config.yaml
n_layer: 16
d_model: 128
n_head: 2
n_kv_head: 1
head_dim: 64
d_mlp: 320
vocab_size: 820
activation: "reglu"
norm: "layernorm"
norm_place: "pre"
norm_eps: 1e-06
positions: "rope"
rope_base: 4380.0
rope_fraction: 0.25
qk_norm: false
attn_scale: 0.125
bias: "none"
tie_embeddings: true
parallel_block: true
init: "uniform"
init_std_qkv: 0.0322
init_std_o: 0.0322
init_std_up: 0.0322
init_std_down: 0.0
optimizer: "adamw"
lr: 0.00189
beta1: 0.95
beta2: 0.95
weight_decay: 0.12
lr_head: 0.00885
grad_clip: 1.0
warmup_steps: 442
schedule: "cos"
final_lr_fraction: 0.03
batch_tokens: 16384
seq_len: 256
doc_mask: false
train_tokens: 122200000
steps: 7459
dataset: "wikipedia_en"
Each number is 128 + 32 x the weight over its row's rms, rounded and kept within 0 to 255. Layers, rows and columns count from 0. Numbers have three digits each. The size before them is the row's rms in percent of the matrix's.

# up: layer 13 MLP up, 320x128, rms 0.0813, rows 167-201, columns 0-127
# down: layer 13 MLP down (transposed), 320x128, rms 0.0788, rows 167-201, columns 0-127
# gate: layer 13 MLP gate, 320x128, rms 0.0819, rows 168-202, columns 0-127
up167 103:177085081080136099179075112130143115179180110071149149188136169155108121112091121134138123151156063110146118175041190140127098125103134126104107099159089107172143141079115158108195149132127130138096146111205119097114151158140078096085124058128099146109128137153139083105154114135129106100114114136129118151146140175127072121183142154146179121064156154160145154101132052101162159099144
down167 099:107167125130099141157084155110176177106090134069156133156121110157075120108118149131088136153105117080139099143102095167200119088056114123114136124099145138152116098178137117117141111084134171124072077102110108089143130079114188140104087149123136121195130157150138182146110156200117169179091139142140094111130048157129076136121140121178084145095066154161118177134141175158092197142125
gate168 093:147087135094111109162096113105120131104137091178186131105131148204141119111197146112153071168106130081085126125165083167196155109105106102108139188118168152088148122108096110117092115119113128105088133093152177109078123137114152119198130082128195094065109153132155092121100150119157099065093130086123149106138155150177119178188114119122138092176145147074154120154142134113208108080134
up168 092:135148166104117065121157056114180141178166104159104156074188148123115138134104144119084155171107153123143138124156121080091144115126119137112147156095188080182188088126112090121173134125140123080071113055129125169123192114117134185113084170125124100166108081138087132111137152086121068042092098092147111118129144087155178165149124145178165118154130111116119157134164126168115174148157
down168 093:111170112148094111162084114224155115124181098092171134171065161104113149093097094077142188112166173124149128139093074149190101146118097111154071111162126119125084144149088126101135165098149156145145134130137100136108130144061214121140118100082152094172114177148154144138112136147102119163122086144076112182118145087133151099128107163183077151160105089123164150110138129108186069122117
gate169 107:112078156127178104143126183151151161142117157155125130143131110101130182111141212186165111124157193088135048139131090098109118101126158159093134130177125173182140154082142155153114134098158103136105093111084200127129121097191126119059120127105050132126113166159116120121137090112137118130140088084140146061120093139135159126171175127069070187102070113136140177127096140100116127159135
up169 113:113109138134128161098213102148156124136159143053132075079132124084085040102169124156166186138103123158146150103117120134155165142128208140128154115132143177076105159148141129087133087127106189088145122208152131163151112193129133084086102122127123123152073095179113126140125081077164119128153093152166132126143063109116133165151048114103154113085139109161121103090163132110111140116139
down169 108:142190124142145119133131151152065139128129158180185141116109076165146089078135135164175148101151140107083093111126165096130183076143153128119077121196118146135140130109153157156116089074159147086089179109154113124119086117136107091061124127137187118194089162084105147075124158089149071128160116143144112122155153190090233115102137108177116125144073127127088123129128107127140107129073
gate170 105:160072130125177127158070102128106139113146136144112166123116120106065137162168157145133109225111188092130187098131186116129102109098121194131117093148150101115032103168110111155122099138140084114156137181126197136135135126139127141141119111126130069123123086085082108151146137088179145117143078150113160162101115097136043133194135137166135104094125107079101147188145089127164147153099
up170 108:126161120113076168080108160135202171127165155120087112151141133129194125096100095115135153096124111098152154170111103142124110108110175091109115096071077040132161101121170092138144183095171186084197144096124114113136114134123065068143121088129140169129136117178184107136182137100118217097091103132132071153138109160134107098109176170089153160101140137132137146087119134138103137149106
down170 105:112167174145093167138081066138144113133133100104131101171145136147138114175103170177114172120115133105172132138122123073142118016207139098128086105160133123089120181119255164111144138102108135119147112085114122097158131109126111148145112107111109122149116129094154141167126080140131143133121128101109177130155102135145131137089159137127116116112138105108071205140095154130138163112112
gate171 103:179117143084127125121113141092096146139069130149145128102122107115115125132173188144109158136145153053180173162103102150127166169105151105094088143164106148142014122148151170119068209108160180103154108141100120090066116071103082117073141139098102160113094156154116110160121140162149088138070110181113151120133081149129092144106183105117117144142136168127113148107107174174153110158082
up171 101:174122107119156084090141127021147111109105117165152103082152136101174170098158147177085073148101124082164116183129152117077123086138105146108146103103131132158144144111213092201157126197127127114147124153160102163088075112107097124125100148135109094102122155158121168123117038124124121141121127120118163140160077167167154158145131109122140146157121188087088115072119110179165176125156
down171 108:085130120108118135119155141204128163153107135142150154157129185116118108095107118138116172117136074174094118155208097083101095206092159092149122131123121154112186144169044096109123176089091079104090162126117153114159124113117178141114105112112121138153112162070141111156085145117130089131128098151170108144120215166120169166079148121188098118102134107147115109125160097152134027116143
gate172 104:052147113098100128180085145161093145129132148217095141085132127142114163135180137146107145099131161110153096119127128150115126087132175079126047106060136181159142120137156119112133133142108137151107163137160158127173164108136120097085152106101064093082107101153150180152096138140133103148096109152101179100150076083181145156164120084077134083195179144137136139119123061164098173096170
up172 109:145095122127126115115127108114140210136132120165097132080138076129139148113138103140099110141166122150120110103161110134143142129111174158144113085148101158088172076093189153142127154128123116124159179099203099114156083099182164106120128136164044132146108152194225114143148142098133187137117107108124140082142103031098091128137085121126086178115133159117148114067151118102122207120082
down172 104:115087083207101141103118138158160173113148136192110184146159104108152132119161092081117134087150130097117096155078057074113133161108128157094113171137110126131090093133115181151079127173134149121125155068117181085162116124098085110063143158146153184134058134137160178169169164148100149136103091100172095110104093140164097104175155145102160133116138074076122137112131167180158138110096
gate173 095:170149122149095126119155157146155139084101114139077157117098070198137150153194072115138086121111114146070118108104152161153191176152118115145121129211124146144132119111084083077107138141139158108119117135108097173053204043152084175111137104088155116112101132113114112130085090165126114110118151074166197107091168126109165156090086116150116116173082176125153147144113154118147128138145
up173 092:140107137137138166141159112149211158109107135157108186125150110131147093190113172136117172169108121121125156068142162132045152152079116150100095127062190158087107155116143102147067168133130103144172172112169147160167094140117107149083136169124095103100166087136128129112091131135116147187153150169096161085092103128082165104093103138107108174137057141117097170145101116158105109059183
down173 093:146162109182116074127092099088085128078177044127137068107095086166120111161127055130119154152136137133125097117073121104139121151127165055166095146227122134184117103187174089119166119196173139146150109131119118147103142088115168142184121089110185130153111125132118145160108085135156149083130134082158170145117134076166140131149144105136161086146163147133128089127130137124101131183089
gate174 095:076167101129142096162129108135107090061126161164104121116182139119058089133147102112174121141157089101081141154054135138106127152100141125111092148149171127139085099075098146093196125092090146164097095146125165084163207137135100096157126138150144119138109141146162089153153196120142040133168138099123144167179178151147092098160113106156158090116120080148172085154184119125164148131162
up174 093:170160097147097107152118111124109131116159119136117103139205092124102137079168084119136122107121118097113158100138140138084127140115068183190106128106128173078158124166156138129158135163098144097200079075165113158121146149108148135075135106154100127084130144133166120066192170061095102177129122089126105189110154073147107112175115121114182206142115108097127130115094217143144170092133
down174 096:078148126105121173114132135126152124071173124121153164120121161132130145155142143165166157106159076134103119131122155109133174078127179084087179100161177080136135127107111113140094110100161136126185153144133155121114117151105065062149098095094124118146078126136093161180108098212127123128085131171178152078146086180135177141046136120109108063120117107176116128169130067120140119159042
gate175 099:106068134053108068156110171104107179140129107169147137137180156116091111115116144131110108165135193109137090137132143111151076109099127155085081149117118121098119175105163169093138129148143085120146111156160129173139144123142120129159089145124161129108181110171113126138157089112145124159076070104065066148117072187129144073165149054117138180167169201138128200144117119100162079145140
up175 097:143165148182146163142113159111084137182087135099154188079096125177117093033164129086136137067118093146190109131173097131114142076067164156144146139103134125117157175146153067153141169107146142126144154127097076124091136164123129111177097139092097092106122085097065082146140097147109132147160199143090147126103110139183104135154129133142106172118144205107079127079160127138133156157151
down175 101:152151165043146087090121116111103112054062133130148121151097143138131130097115113133089072169116201095134128126128124127104175150141137139097111119109114155113178140134115161144153142148100147128127076158174159137151079067119147096125096145112080149058080185134137151103124166174166103110093142133132135122123168123121092143135113174183120216069132175171225166132145102103099120149099
gate176 097:127113174138094125113112079109103131096141106074148123082118099133108121143190117173172111100145176108137137145165134120107096135134166117095135163161093188121127088121107143159103206118176057146091152081135096200132129155126130166111086115107150157166104116142114186165073184113150163152126103099145090103113176124102185129130136139069148061228138104163122104087081079135112094143128
up176 094:132127151090115158061100174146159125136143092098096161131085154151115168056124188186149175154126117100128139079126160132112194173105116042153135132114130188124156110079135100073148062106144089105123174161183117148145156094124174154121146136066135133103128153158110143144146114065165102133122115149163120172110121111090103157102153155159125129052119139099131119159155152049103079120163
down176 095:081131117171151142142089115123096087102151189147115175071161107126196091164134079161070069170075107086181112122096104102136134124129122156090092111173135117176111114155129169153095201091149125137197130171118203124083094136125101169135118094119062111167104121089188143158085129082114102142107103126096153186108142129144141122144144150151152154160128174103081121168087095123139128137160
gate177 101:121093140128088079169180072142130134104127137132033148146117099109131148143092198156145101156089128079103113124111064209054112115152058142127110089182144137072140133085132159124150106111084140056160183105136139099180131152113146173145117144108111104136162098141110119184172118115143145118100098089158141087115094116171143157114126151104164174154113181111133134165131082141163147182132
up177 101:113164172155127152140123145133140172118144184104180065176155100130178094118104125143156171127168162164136117129179111152131052135184125107151181098104140165130156130127103143151138134110172087094100104133111157151119149089103129143125087052176068105105138097138116154094137104098115104167091119160146102176097121098149173096110129178137151018081179066155093109160097136130067144127124
down177 102:163058105149138142103185107075124178078124106166149134110081132168113176158089180142179094083117205100098125131152129106140134090068141087093095117135161149122105106152106132097076137157119147119151140142148165144147128108125147174130078110096134108173134103133147168072094185135094131089141146095109127152178060095060171159120096081095106219127119151133141123116144169162158089131158
gate178 108:114103145095124074145121156119110119156176161112096169162168089097080194098112136184067159072178191089143159148097141132130153118150097112146095129125161100081164091101162168167152101185182089099110150154186151177148109089152167129111106145163112134169116154127056182122151116118153090136051146138129080119094113111136099105099177093092135106100149081119142181108098166127139108120096
up178 107:086090140089156123160114169140126207190097151105084053072126119136112106123121085134114147121126155125156147133149126147099154105156107099086125153206147138151103169094129073144181149106164116134137108128121147158087135111149141158157130213096176104046112173199077197108142060184098097124182098161153135149132104126123107101166129096098112119113155147145117125158114131092093146142159
down178 107:105084158175169109121127140139122056106125174134126098151136161127109083113119153097110123143143162083145136120167132164027115111106136111134183108160172099101119131182154160131163139098112114136079131113125120157151102138133115083091151065149180147113109191042119147124101151041126162206114120126106170121072101136135133163096146132092160093122157139175171126140170191094145121138064
gate179 100:126136148099120117161128135178151140128098177103121128105114087106132163138138192102158183125189162111143151093128087154125133081061105191128122152162188115165087134164118182109118179179150158152124136094089103164129145091147115190074170146157126043111089111130138135136129159064105127115078105143183126134082151096139114153082073115104107091079091089133142056127088162139168137130166
up179 098:199155126073149118115088098147205152093116133171119111170178134168092128126084160157174144136067156091089126148137110150145187127138078086078115154112122043064139138109141111107191109121136155131151123103133122137143065111131200147172083150156121120029172140137161146105102093141117112193126155133113159119143106146121131103052119100135143177113139133149124117125136101106083113127173
down179 101:105132088175133061108156125119099097110064120066150143149089181166124093138146168184103169141187084131081139146129137121114120118128078129143102087202138112105133148150219116158132115149098069121127115090125176194123139129124105208146089162133126146080148101139096118141117115138128156079148128145136080145074145099141181155194161165144132116109093087091114094069112139169126105176128
gate180 104:153107140081140060151159109069155103106124202117091136165121082113169088086147164202138154170106129140101173078070114157072156133128122124175117101159105167108102082135102087148079192142183151172140139109151114133130135163105110074154140188064141089157094163102094143116096178116141122122087157129052093128128110124092127147156132109127132135181096142096123114184110126155154095118166
up180 104:098196149103128136105161096127132083117078121090133138101137101146141146148158201142118102094077140064163200079118152138150121128185131142112080156134109126073134093113087117112137140112158119102132133072083105145139138204143139120173080083134109178093118083157134117177097124140113211118166109105132154144086183110173172078160160119079170096116089128151139129143060168127174133166140
down180 105:124175091163149139092096109164128184095128142146137136118095174116123103163131135162146125197080199119092110145076125043098129156113178124164142088175105149180056122096120128159164153150114137070167096158106120100125103138097098163157149076123122117142122137115084149140115210114140161159160121132139109110101164070145167065132150157142141054126132129080098119162129109052150109082120
gate181 099:096079154137106144164082112102131135154156125140146168163117120107113110187132200109079114097104125077171127101171123102151107103150145190123054145077110125130167184131098100102148119174149113073091139123121178141153137123179138135190119139200139152128141127103124133125121144212170128124119115135138116104053129116067158149146133085103168137096155118046101172124197094097121176086140
up181 099:150188102064106068165120154154125065132121070100178140131087102118134128135141114090155104101116126154131146138157212160157072177144151078121112104151117095174105113139111117130141076118105127113070165111150151104109178079134158162150071146162065153106090118084158133111185149157112142136150164130215122097113144073123098132096096120156106105133097136128171170145113136167140213131085
down181 097:147165111114129140131138135103106114109174161118067081142078117111136144109195120127114151112112118168105081166086167184097120141102101083124100057159127132167133101107155247151114157146084118153149144127089100113140165128132120098092156124073151102121153198115168155185120080111127146113165153054079103135114117143134146087122173173108099199083139114127101104156178110126109104153184
gate182 099:087166117105167080154136096114147174144165138144098138136097080105127128150137124110151132156125175135153171135197111127046128155066100063137080163149138115172089116142120115171129115140055159192085120086151145176117073124152156121151140088113118140135063123038206108146128159096104100178145097141088122180168095137166138124153138066142128144133107153102140099156159087136125155087142
up182 099:121144145145041144111152144117156216153093102140147095083101108173138149109083109122078146075136128124118091173119124088125135098159176097163093089190106139138086178067151087143154083135143162092105120109136208109099148139156110118107096057091167146159134146165166162135135123111105106149168094126117110157093180128131115135132179174071161118137141117152138145155088129126053150190096
down182 100:093115122127154181120113130097094077137135112137132141075181112118184160122137135143141103117180067120114143162162129085133140166196168165114122164081143145125139090150143134090118174080149112095099102112084111156195145078188174128127076131136096125064110111127127142134138134119075126179167148083164198111102106115096087181111131065126134124167115068107081137192138127148196079095127
gate183 108:140107152078147140194167081084116095114167126159155147173191117131121101158103183121128159090102182106137114135103160158130143120121071129153136089138117174104057120079086107073098149188108101080127142170119168137107102126178085162152101157181116180142129105145096066137149078096164091123133074142133175099130086080170127114164172092087153140125145111162095155134105142111148120161198
up183 109:184098130159124114158149139125104115106097104131144208133138164128129133099112080117184135100085111179176118098165140152099096110152096139183102141120139121126087166112106098091086114138119085128066157120154130113104170185057089144160142124173120157130118178132051089076148090108134148087191046061119135177170107094136065132131129168124188179159168123132122142138148118150095145127124
down183 105:168142095155120112140167075188148122102133213150105131148103182089102142133127128055111078134092093093104127106113113142124134133103142088163107159134100063102124146096153089114159059134109193144092119130139129091143191105162145109077110148162148190120095144107160136170148115132109128063105128128123144177100047098059084168107155129195133149120147134132118139175194175109154126114131
gate184 093:116042097086163085134059117080117128089167166160144100159134154155150194160140126142153146122150121173119129160120155139200112087118147072136067105165095130173180134133130115131168120165189101130106128074118156120111102100198158064148137121121091103075062098125104124188125126172102121143168115107137141145107122156142081116125105135160194085099118124096188169105150154154126128125083
up184 092:131117167152105190153135138106085131144152151113092155146081102112145129162103078116181087130125149067120133089143141178126147111151151149093160110168139100140102141142106130181115149079071188151127128164148051128140170193147125106126148105116148146127157090059110123094152122132116082077098143105121180175167096156124139149127168150070076183164091145137076114198086098154088066156170
down184 095:046118105101145132070077128151100168184054107121085114129174099137131158114179117122132181145096133144187172140130122195163146137158125126156094145142135136090179090116147143106104135221121163085098122116149138138136106088184130110158111123152120151041131122160112165113195115142138138154161100141118163080111096102120069112131199140115126158138122127098131144086053097105134115077122
gate185 100:058137176114111101207113125120124127125154142088100154096166117131047156103129130177116158145146168073137132110083106173163141099156099080140139123102138088113077151079114190102165129166105127124137101090104157120101127145158129103119177135095200137182114110094123084159135150164182075132135173077082085155122100112115114106224150109163125090147091104149148141094118103068089137148141
up185 105:090163187067123089144074183094112158123192108070112147108150134108107160115103148081172179128079157105151107134147150159129198158152105091125150132105062152088104125158116083143154076137149079087106123153081094102145133121104121171118190099131180134129159118142053108151143098192149089098122205120119113097144102127165118105154133111141171114187163112142118102176084116145151086135141
down185 102:103048111121181154157150131122126135064149138140132114037083102182121065135125100078090142146111155133124100167118152146162051130165111106160108078169113197108069120152125156086085158144138103094109161182140166151127113099175107127097139112153160141094144136097127146157139163148152130131129123122172108131137127129162131145152191155116079099179175046124122088129119127097129055154079
gate186 096:077122171113115137179090140125130178112064180099109131123110113144068141097150165085164081149112158122151143129139120113144098102099185093206113103187077092114128136149099087162132108110159145178075112150129141139080146066117113144127180106100145093141119160071130123124076118050142144159151158126127116148088146094083116172148164137068153123090143152146133194099076161126156179140187
up186 098:139130093091134108070140127118165127132116112134102070152154132082115194160071132132119131078131148095110162211126126122181166141073140089151069140099103096093157129121184160127065099174127130183090185125103143128151128123142149164077141130136123160137150085195155123139105182127070146074088123135147170111136109132169185185090114101126160082113180095125076165142148158144109162095166
down186 098:094169125147125115127143195121164140151158141111145084121122063120087104070197103117159058167087081152131145084130132079084148162154134089041098110115152094146135109149126134111125140110096104149153069147160095092160138156135129176104131099188131077126094160135116105121149148148202147125145071133150101177172122163059141157162135159101102160061130130137095139158128101115153073151178
gate187 099:109173107098169115179102150125152153145143134124141169119098120114081110152143201122115185105114167119189107135132104141118146060119086139166110193133152114121098139142080170138092162135183109163082113119078102069050106099110105116144107160141102110107084159122059158109122136173084133161133177122106121113145086222100073143138160096127124145079168134174117087119117111135175138197147
up187 098:139154168097072134129049145082136137161139103173110121097135080097069151157087159165151109076142176129169131122054117131097112126074116101124150077187111149153119172143138175151111137149162085101132092147117129143071123117084135119112159136106069199112089110172160113130088192110106153151131097163159138133123080145100114178162155126060150166157139188114126044132112117110152139156127
down187 097:092169100095120128139082136141138116117171155171141110094054135127154155107136169081048137142126131153180140132151096082142163156120128070145105176121114158160102068162172099169154138140067190151157084075115097117081193111093076108155069178109148141173087143174121108148138122137126178173079135102181120080136131144105072107131130093174165106135147141108153094128158111172130152113106
gate188 104:075066132118159093178171133158097148111114141146141143132157132144084104102187120142152113122119120084221142167087055154149098086152182118118111173106169104105144094133086109161145134158095167161116117164162146058129122083149163142119125104161130092088140140129099192167105131174090120155081151166171156126167103063066078111153164112104138114146160077137152099119151111098074141168114
up188 100:165100073149133122103130137139172160156107113075134110110081109134160156115123137077125137131075131126182130154161189127166133104138115138116087178098129086090046168094130177113082157119106117086125114167168120097158186147176135103092152144092137137166072137097134113134157100208078109151080119109064134080127133187137108147151115127131137120141204200111104162149120117202128080100129
down188 101:098135164111138089141124112099125116070190173077098198162155133131091114137097107133129103166158096163154112111153092107097158128083137121089138099066144209177195122164133107088129176105149072159087149113133109164157091151117089113163141156140080141130139140097177123130116182118136134129190190077151115125147137168179029133099117115142101147133075144131133170097153114110082102093138
gate189 100:115043160094178149126095160143144139178160164107108138099072115084115111075140153078141128145164148137168147144172087154105120137067108159191104089158128106157131136118073072104140107109168106168126113107115154151104075106129133124133184188163055116150127162109127148122184127164154147144149080150146081160042073126089151170180140117119122124128100064115151108132112172102100171136115
up189 102:122131125124122173115123137139161106090156108143156158124095124113145097193147174084177144156192144171116146100181144144153146175151152088101136140122066097148184130129131127117112146105069136122124071060061123130119152137109135197132108110114074130147088162112134123193095123174067123165196130160150079154049132100123082093129118153152133139082127118111161074106050084094148159121121
down189 101:126179147140077129124146172108103092139101159154114103149160136168154099112087097117142134131138080145168156119121094087097124202156146131153147143052125097098141148144103133154149091120134099102167157096122096125089181123121163157109154157143203128173172118123159106169067148121189103057116147091089100137119235168165120114068155137125135078151121137053154121076141115114079108119162
gate190 101:153111172093104147184150140144143132173141098066125093137132091142097100155118088122130161128078213125095112161090051139101163101113123152152085157120119193081172155092175086158158084151142136157126093120113117113134115116116159173080139130114141170148145129145154069127097160139184124102109174096143183055125123152140166074085126117088135114168187091171130144064096164102124111159093
up190 103:167150094121100146159094191108154153196203100148126124117154066138096108133093144115093133102144216145132099144107149140095063126093093084098095100141139158093132110084148123126116140147147112073122143098122096116143095081111118186109100198123105149161107143175123074133103179129151104135115104169190114104073114226168129137080139119121127141201117114179093139097130109107102121162118
down190 104:090113150133148124099082109118171147124078114074176143094118112126168163118186116118076146174106098169147134135105164116130118131139141158083107166070141077061093185135061162084118159123105129084147133139103145078173118104091107117131081136186156145080128142148167197133081144091116127076183137149045102160120148118165195109111119180136100160143099149157157119126113180169110148156127
gate191 098:127136143128143114122095159084125172153122131117113128138149084078095118134098199132127137105123185126172086198114095205167105086085117152118127102114083098072136151115141147108184184157106078183140113145060117153104143120121177178130122109076125074138052145127126108145085135120115126135140141156156132104142118124179086141148120085145130130152123120196084170155188073100051140171164
up191 101:132150095126077126168110151167106168201092114065180115155131119121080143150138155150107124071126178133157111134057117088082196105157125160091106081103141105131133198087161135125101152130183147152130180087126130108093173103152154177104099146064155166149098155125131140080119118135118086138155124122099158099138154150159152095121174156135135137132085205187124164134129055103103113072139
down191 100:089090132096118132130184138116088068141106171092163134132129134130135122099108115131132153140097073153180173173165123093134149153115133054140072167104141112148101102150038132118151098154131124191130146092148104066107103096145145113159115117165164123091054111138181168145179153109124151075150157107075071214099142167179084116152094160143153104105095118162150110131096125178131115166123
gate192 100:193094151091161095125122130145111133148052116116112178140099143047129143103190138130155128168151130065090184094179109103060130143114113140154078064118151110134119069110123146177161100100122191077143160168134111105174067140079153101113098177143151147122159177134089118138110123125134101127156100112120158134166099119093137178132138113144161173161092086135126101072096082077175145122120
up192 098:086135101168135127147138078087122097080153096091169091140152143123147097110152170125116121145132088191107108165115153065171185086150120124098163234137142130120148119129116154117127111137075071144111109134109153161155120153127100149151123108128158145106097131162170134130110165109108123054152150102113126123167142046127125118136131146161076140139165044171229169189161129124100087134091
down192 100:102104177153152137089203148145143126068176166081093134131163132138142110171161084159165145159115125110125087128091051120135172189105105054096097136137163147093142150166050144134081105174101161138192107110094191143102108165082132095091124153154047112125080113127128163166144098135095092145149105159120116111084171141101136118112141109126117128161145184090109119095151129152115161179142
gate193 105:141120114113072110109111144081130181139166132119073150194174085116142193160101104121189154090148131099155172110134101182113151127127071114070147109166131149139170128118105111136079162181134139101157092141093116121130104121095205210092106111087186125146103140146085104144103113135166113082130061104148169097127089112123147130124180130105084094173150164122157138180111082180103116139177
up193 109:075163135170153125159159033107132117109095134171127083145105126109090134124138133151152136167106127156118063134194140081095114131128111109172136130163122158120138113130148088105146175104113083173095131069133106168161145130118107058135095087164117084174135137127143128088116098184151145215101149179116110182148131137130106131161153098123162083210133098111131189160172063096145128083092
down193 104:162120155055084182116126127138126199111109134122090150100132185153141135109161178130108085139172112126104149074140083174079107173134102126106102163143157121094124160130101120132131163126175131103109073099145066156148135156099199175084153157151179095119104092130122187194127134128106113204129081094096139147123127144116102087094125099046082162178128146148108135141106101117179080097138
gate194 107:096151100135161120174122120047128122140188169143107132213138102177128138102154105187067080088065147138132171139124167133128125021106139129086129115092119179093093124117149156156168145158095138146140115149160135162152170040161099104054113141165152120115150163149161122147117075132147117104102124172094123119145090101097126081141159074102131181125124150140093112134109154149114142143171
up194 104:083078088135140132160144075137108124092051156155174100141171136177131111180148147098146098151144081124092099161122123127129153160126158086061109185090124158186147137182125094127163141132105134129066136112141151105171172151182106136176175114085157146143123136119153145133116176161067169106111131117145146054194141076098139126088108142165073107143124092091178155127161121097132155059141
down194 104:098130161078141109093123150140115175145136139087117125119202114080171119062118134095152102151114150131186103125128143106076160109129096167146109085098147115097106087085080140143128066144170105113129126131136106121118093172133173177154112151117160186155128110094194076076151107168137090089179112087143140114104152168184196137100090170126135169134184109200103111113144123075109109197148
gate195 096:114091192086105075150099141088105198065101127100134134168158129126113087140150131097177139127168120151165114172149116147080066131172153139132132116168135155135137133130124194075125115103157111102115159076094137164115134176131101149072121158158129137155137139105098124070190144139179196191127072152095169098101142183141139096139147141154144080129117098179144162153105112126124185142044
up195 095:102150117083147147119152144113169146128108136154166150110113157148133107145120132110107158148101152121204117105137168143141117171156137133077147125096122121054099070194152163093090100137108129126132129036086106200132089132058194144148151154116144123106080131133174188124150218120081172138165133149130100120119078155172132105084125118085115096092098083135152115150157183109102144192106
down195 093:118109147121152106156088147095136143157134134105132124139132134135128153123143128102117133041115048179074093174124142103118190131155126087112113129126157097195210118088120147112116125134110165194095112148179070112140108083199135148054101119137155091131156071130118108155097136135186103161124177138163136156133156123086130145133121094168114096059130116094155157121188143131120067071183
gate196 100:170148169106111073107108147112131092106120139183098126192102118085125161125140183150171147148150159128146161144111170140070143118118161136140123153083109170115148144071181170130157185184160101106140123148139117086099136123115151126047082112148159081162118076098034094143165106155189132127183102107103131084135109077073123070103082136114132119117204149131110111144143128084132120139168
up196 100:106090161168099121149140109136168118138105076152211057116165139105119144105106113122161101110106120109125138050160146180076151108118122177205146070132089141110106135083196121075134199132183139145115113118117169154208090106096146167100185104083120155098179149153108123133144106070145134151123119115134121109113142115080110165108098123178161112061080111087139098105108114148122120127132
down196 103:113136063129101190125150140162165119189166126120133106093083119134107093099135191161060135147118071108166117166124037181146126149092155127108115182111091152160179121131138099135143133160153099133163131125113177139104084123077084138143140127121126124112112110104134117127123123113142116128071120125119114133226153167204163107161058167138132115184138111197170106115081101096168101091107
gate197 108:210129150116140157115127118114143154153101143121123242176161122087096122105175165111096132103105177134140094118176136144059193087130080121186072128132098121131161167151116090136144145127171114112160123155095118151109181129159112180082127157076117147149102153095036113140087116153131137104090091125142108109145094146139067138162165135129148129159168139114123127104070145085192086142149
up197 110:142173106123170120138128104134074108144171111080139086143138159134155137110201096162069086143174074149086122182113119096130161107188129090128151167093088119088079096164159053103103096163165092123131091074190123124154145107197107117129098120157089138122160133170183125105145162070142108147173104089145133108177160098169142139138147148127075072100170079115141130152144105115083146141154
down197 109:121130189146114144130133143113117117153166135177135124096169104102091136144081116112120137167120109126142177127104115113115083204146126134186085118056152150208161130062185153086143142149139100108110116137162119154177159126094151084137060120106110150114115142105102157103124141133138175091076122130130118110119131052107167090215088128149087190152125201067081161093122138106086131133161
gate198 101:117197154073120099132143136122109159160216094151150113142162068110110156117121234179122116130149197139100092159118131091117124133123062135105152148178095160093119194151114103102136133131147100119118099159133100133103117101192161156131169123102140131103129063123112041144128130125157131093023126086165107124116117117161128139114164074135114106100156112162143144111113161116174149164146
up198 104:139121181097143186136146215172161159122081100175136074111185058075100129085101129140113147131089185146101136086074141128075125150174116104196174134128135134112161140080118114145131109103154141132108151110096136132172119050176178183109153178116105098097137139121122127144099104151073124115110153131107156111089114112162123114098133110152078178095037120100150137132104141137126101159083
down198 101:160090119108142160099159111071145157048094136143131095138181102134133137110127144116118114176138084138101181173148137099156133135153055163079099101133117068163047097188106129124131112123158180069158099132084200123130117090094121164189165087122076117102098133134093182163134127118100101185149123108106139184186137090127155132136077155110177155124173126134131127104087142168148123158153
gate199 103:172144159113126079146083126121084119112100113123187136138144136121122124170145127142131083142147160116166127084179081140074183070086111132145149132099141090160118119144157117147130179107161121128094103179140075118140107114156147147031162125124059117135135187170097150122065136114162125128080070092106142132065119144177119116133178133110156164190089143181095111166115125152200133159062
up199 099:108149122140142150126078147129131095130054061098125158212118176169132132141119145173066156129166064127140134143075205176165139086128135122147127150116153088195119103137101203130093122168100124102123129156114179110152157129076083083144128143145096134151205096128133124162083159125098107161130166125092057143082113114117112105108114138082147138169163118117191108122088142111148122142077
down199 097:085096146109165095164114094107119119117136179117128152151143120164087147113168133151099129141111116099167121111094100103090137118101129121159066186112074121163148114179162113210148123111105115108168196144243173182143117146099093132091115104143143083170054124172122117155113121142155178078095160173088114136138115130118083143144151174136130102104067113100169152090080148082090146134097
gate200 098:101155136105027113153138116094142118176132142125151113153135133162056129096166175104106176047146114164136155108168113148099124135099146065139105133188160167105127141142068118119162155075149094142183160140125146111138076151132133158155157138063098136162081102105084103145105143094153132127169108160126129104093091081144147220187177099163096124112125143169095080135148106113179122119151
up200 101:162142141122170085130093159099184113141154100153155146115114148138144146114163139128130127179184096123170109169113160067171049132096148074120104153077104132167163090103067116164165126152144147102100118127135135077150152108165132075176044150186127073107144086145116117143135115165170125095128168150091096119124131155095122061166088161132072177077144140120122169055092145109151109113097
down200 100:127112147153141184150131084065157106116237165148096153108170069099155141154109181114157129110091115074125126102111143132093118136092148165109116141136064062092051105120108088144129126117134164093182127148155138149125092107085164145132098152142089171109088157199156149092135131149140168104116086067121121138141140177130141128114145160116151153134130054160133163177101091120149058159105
gate201 104:102093162078167122170162129110141170138122126159112120209182139086065087099149137113167164101091138110088104141098120123026207149108042126144134089170110101094117174113174129165147142118131145138160153105153184135132102094116160098158090126082107082099163111135138176120108158103172110111128168103098146169166143084075144094110159089147136164133129128116152122114157075121183160116111
up201 106:170187094092089111151106130073107125153145154145138166183187156127140109132123129132184091129129098156165114121071123136106108142168111143118076143085126055143155165141146102116121134161060102096164135104142160110093136079092106118117151116145094116108113105135099129144119118143109204133182085143101134137172140164073174126080116180172125176138033102075181111100190155140173143129180
down201 108:132147129155115194141086136195144095101167130100139164140114132132096143101171133125143119129151054135076128098099085143067136170155124142109125146104115157130126135113128100092134147091123158124144111120065059073083152174156143131159172159125171124092131109123162109169153114165150137175137104141135124111090217120183125100089144073189059121146198151128091143153194138123165081063116
gate202 101:191176156063123078145099182123126153135115093140101113196090098101146116071164123154118148133118155136112203148137185121109113130130080118125103110110124117086149115070155110137110090152122115152148107088113148142130120090096204121129119152139137137154156086103037124113163090186181146123094149119080101113119123142063091066140177127100149102131175140169137139105132184121170076202127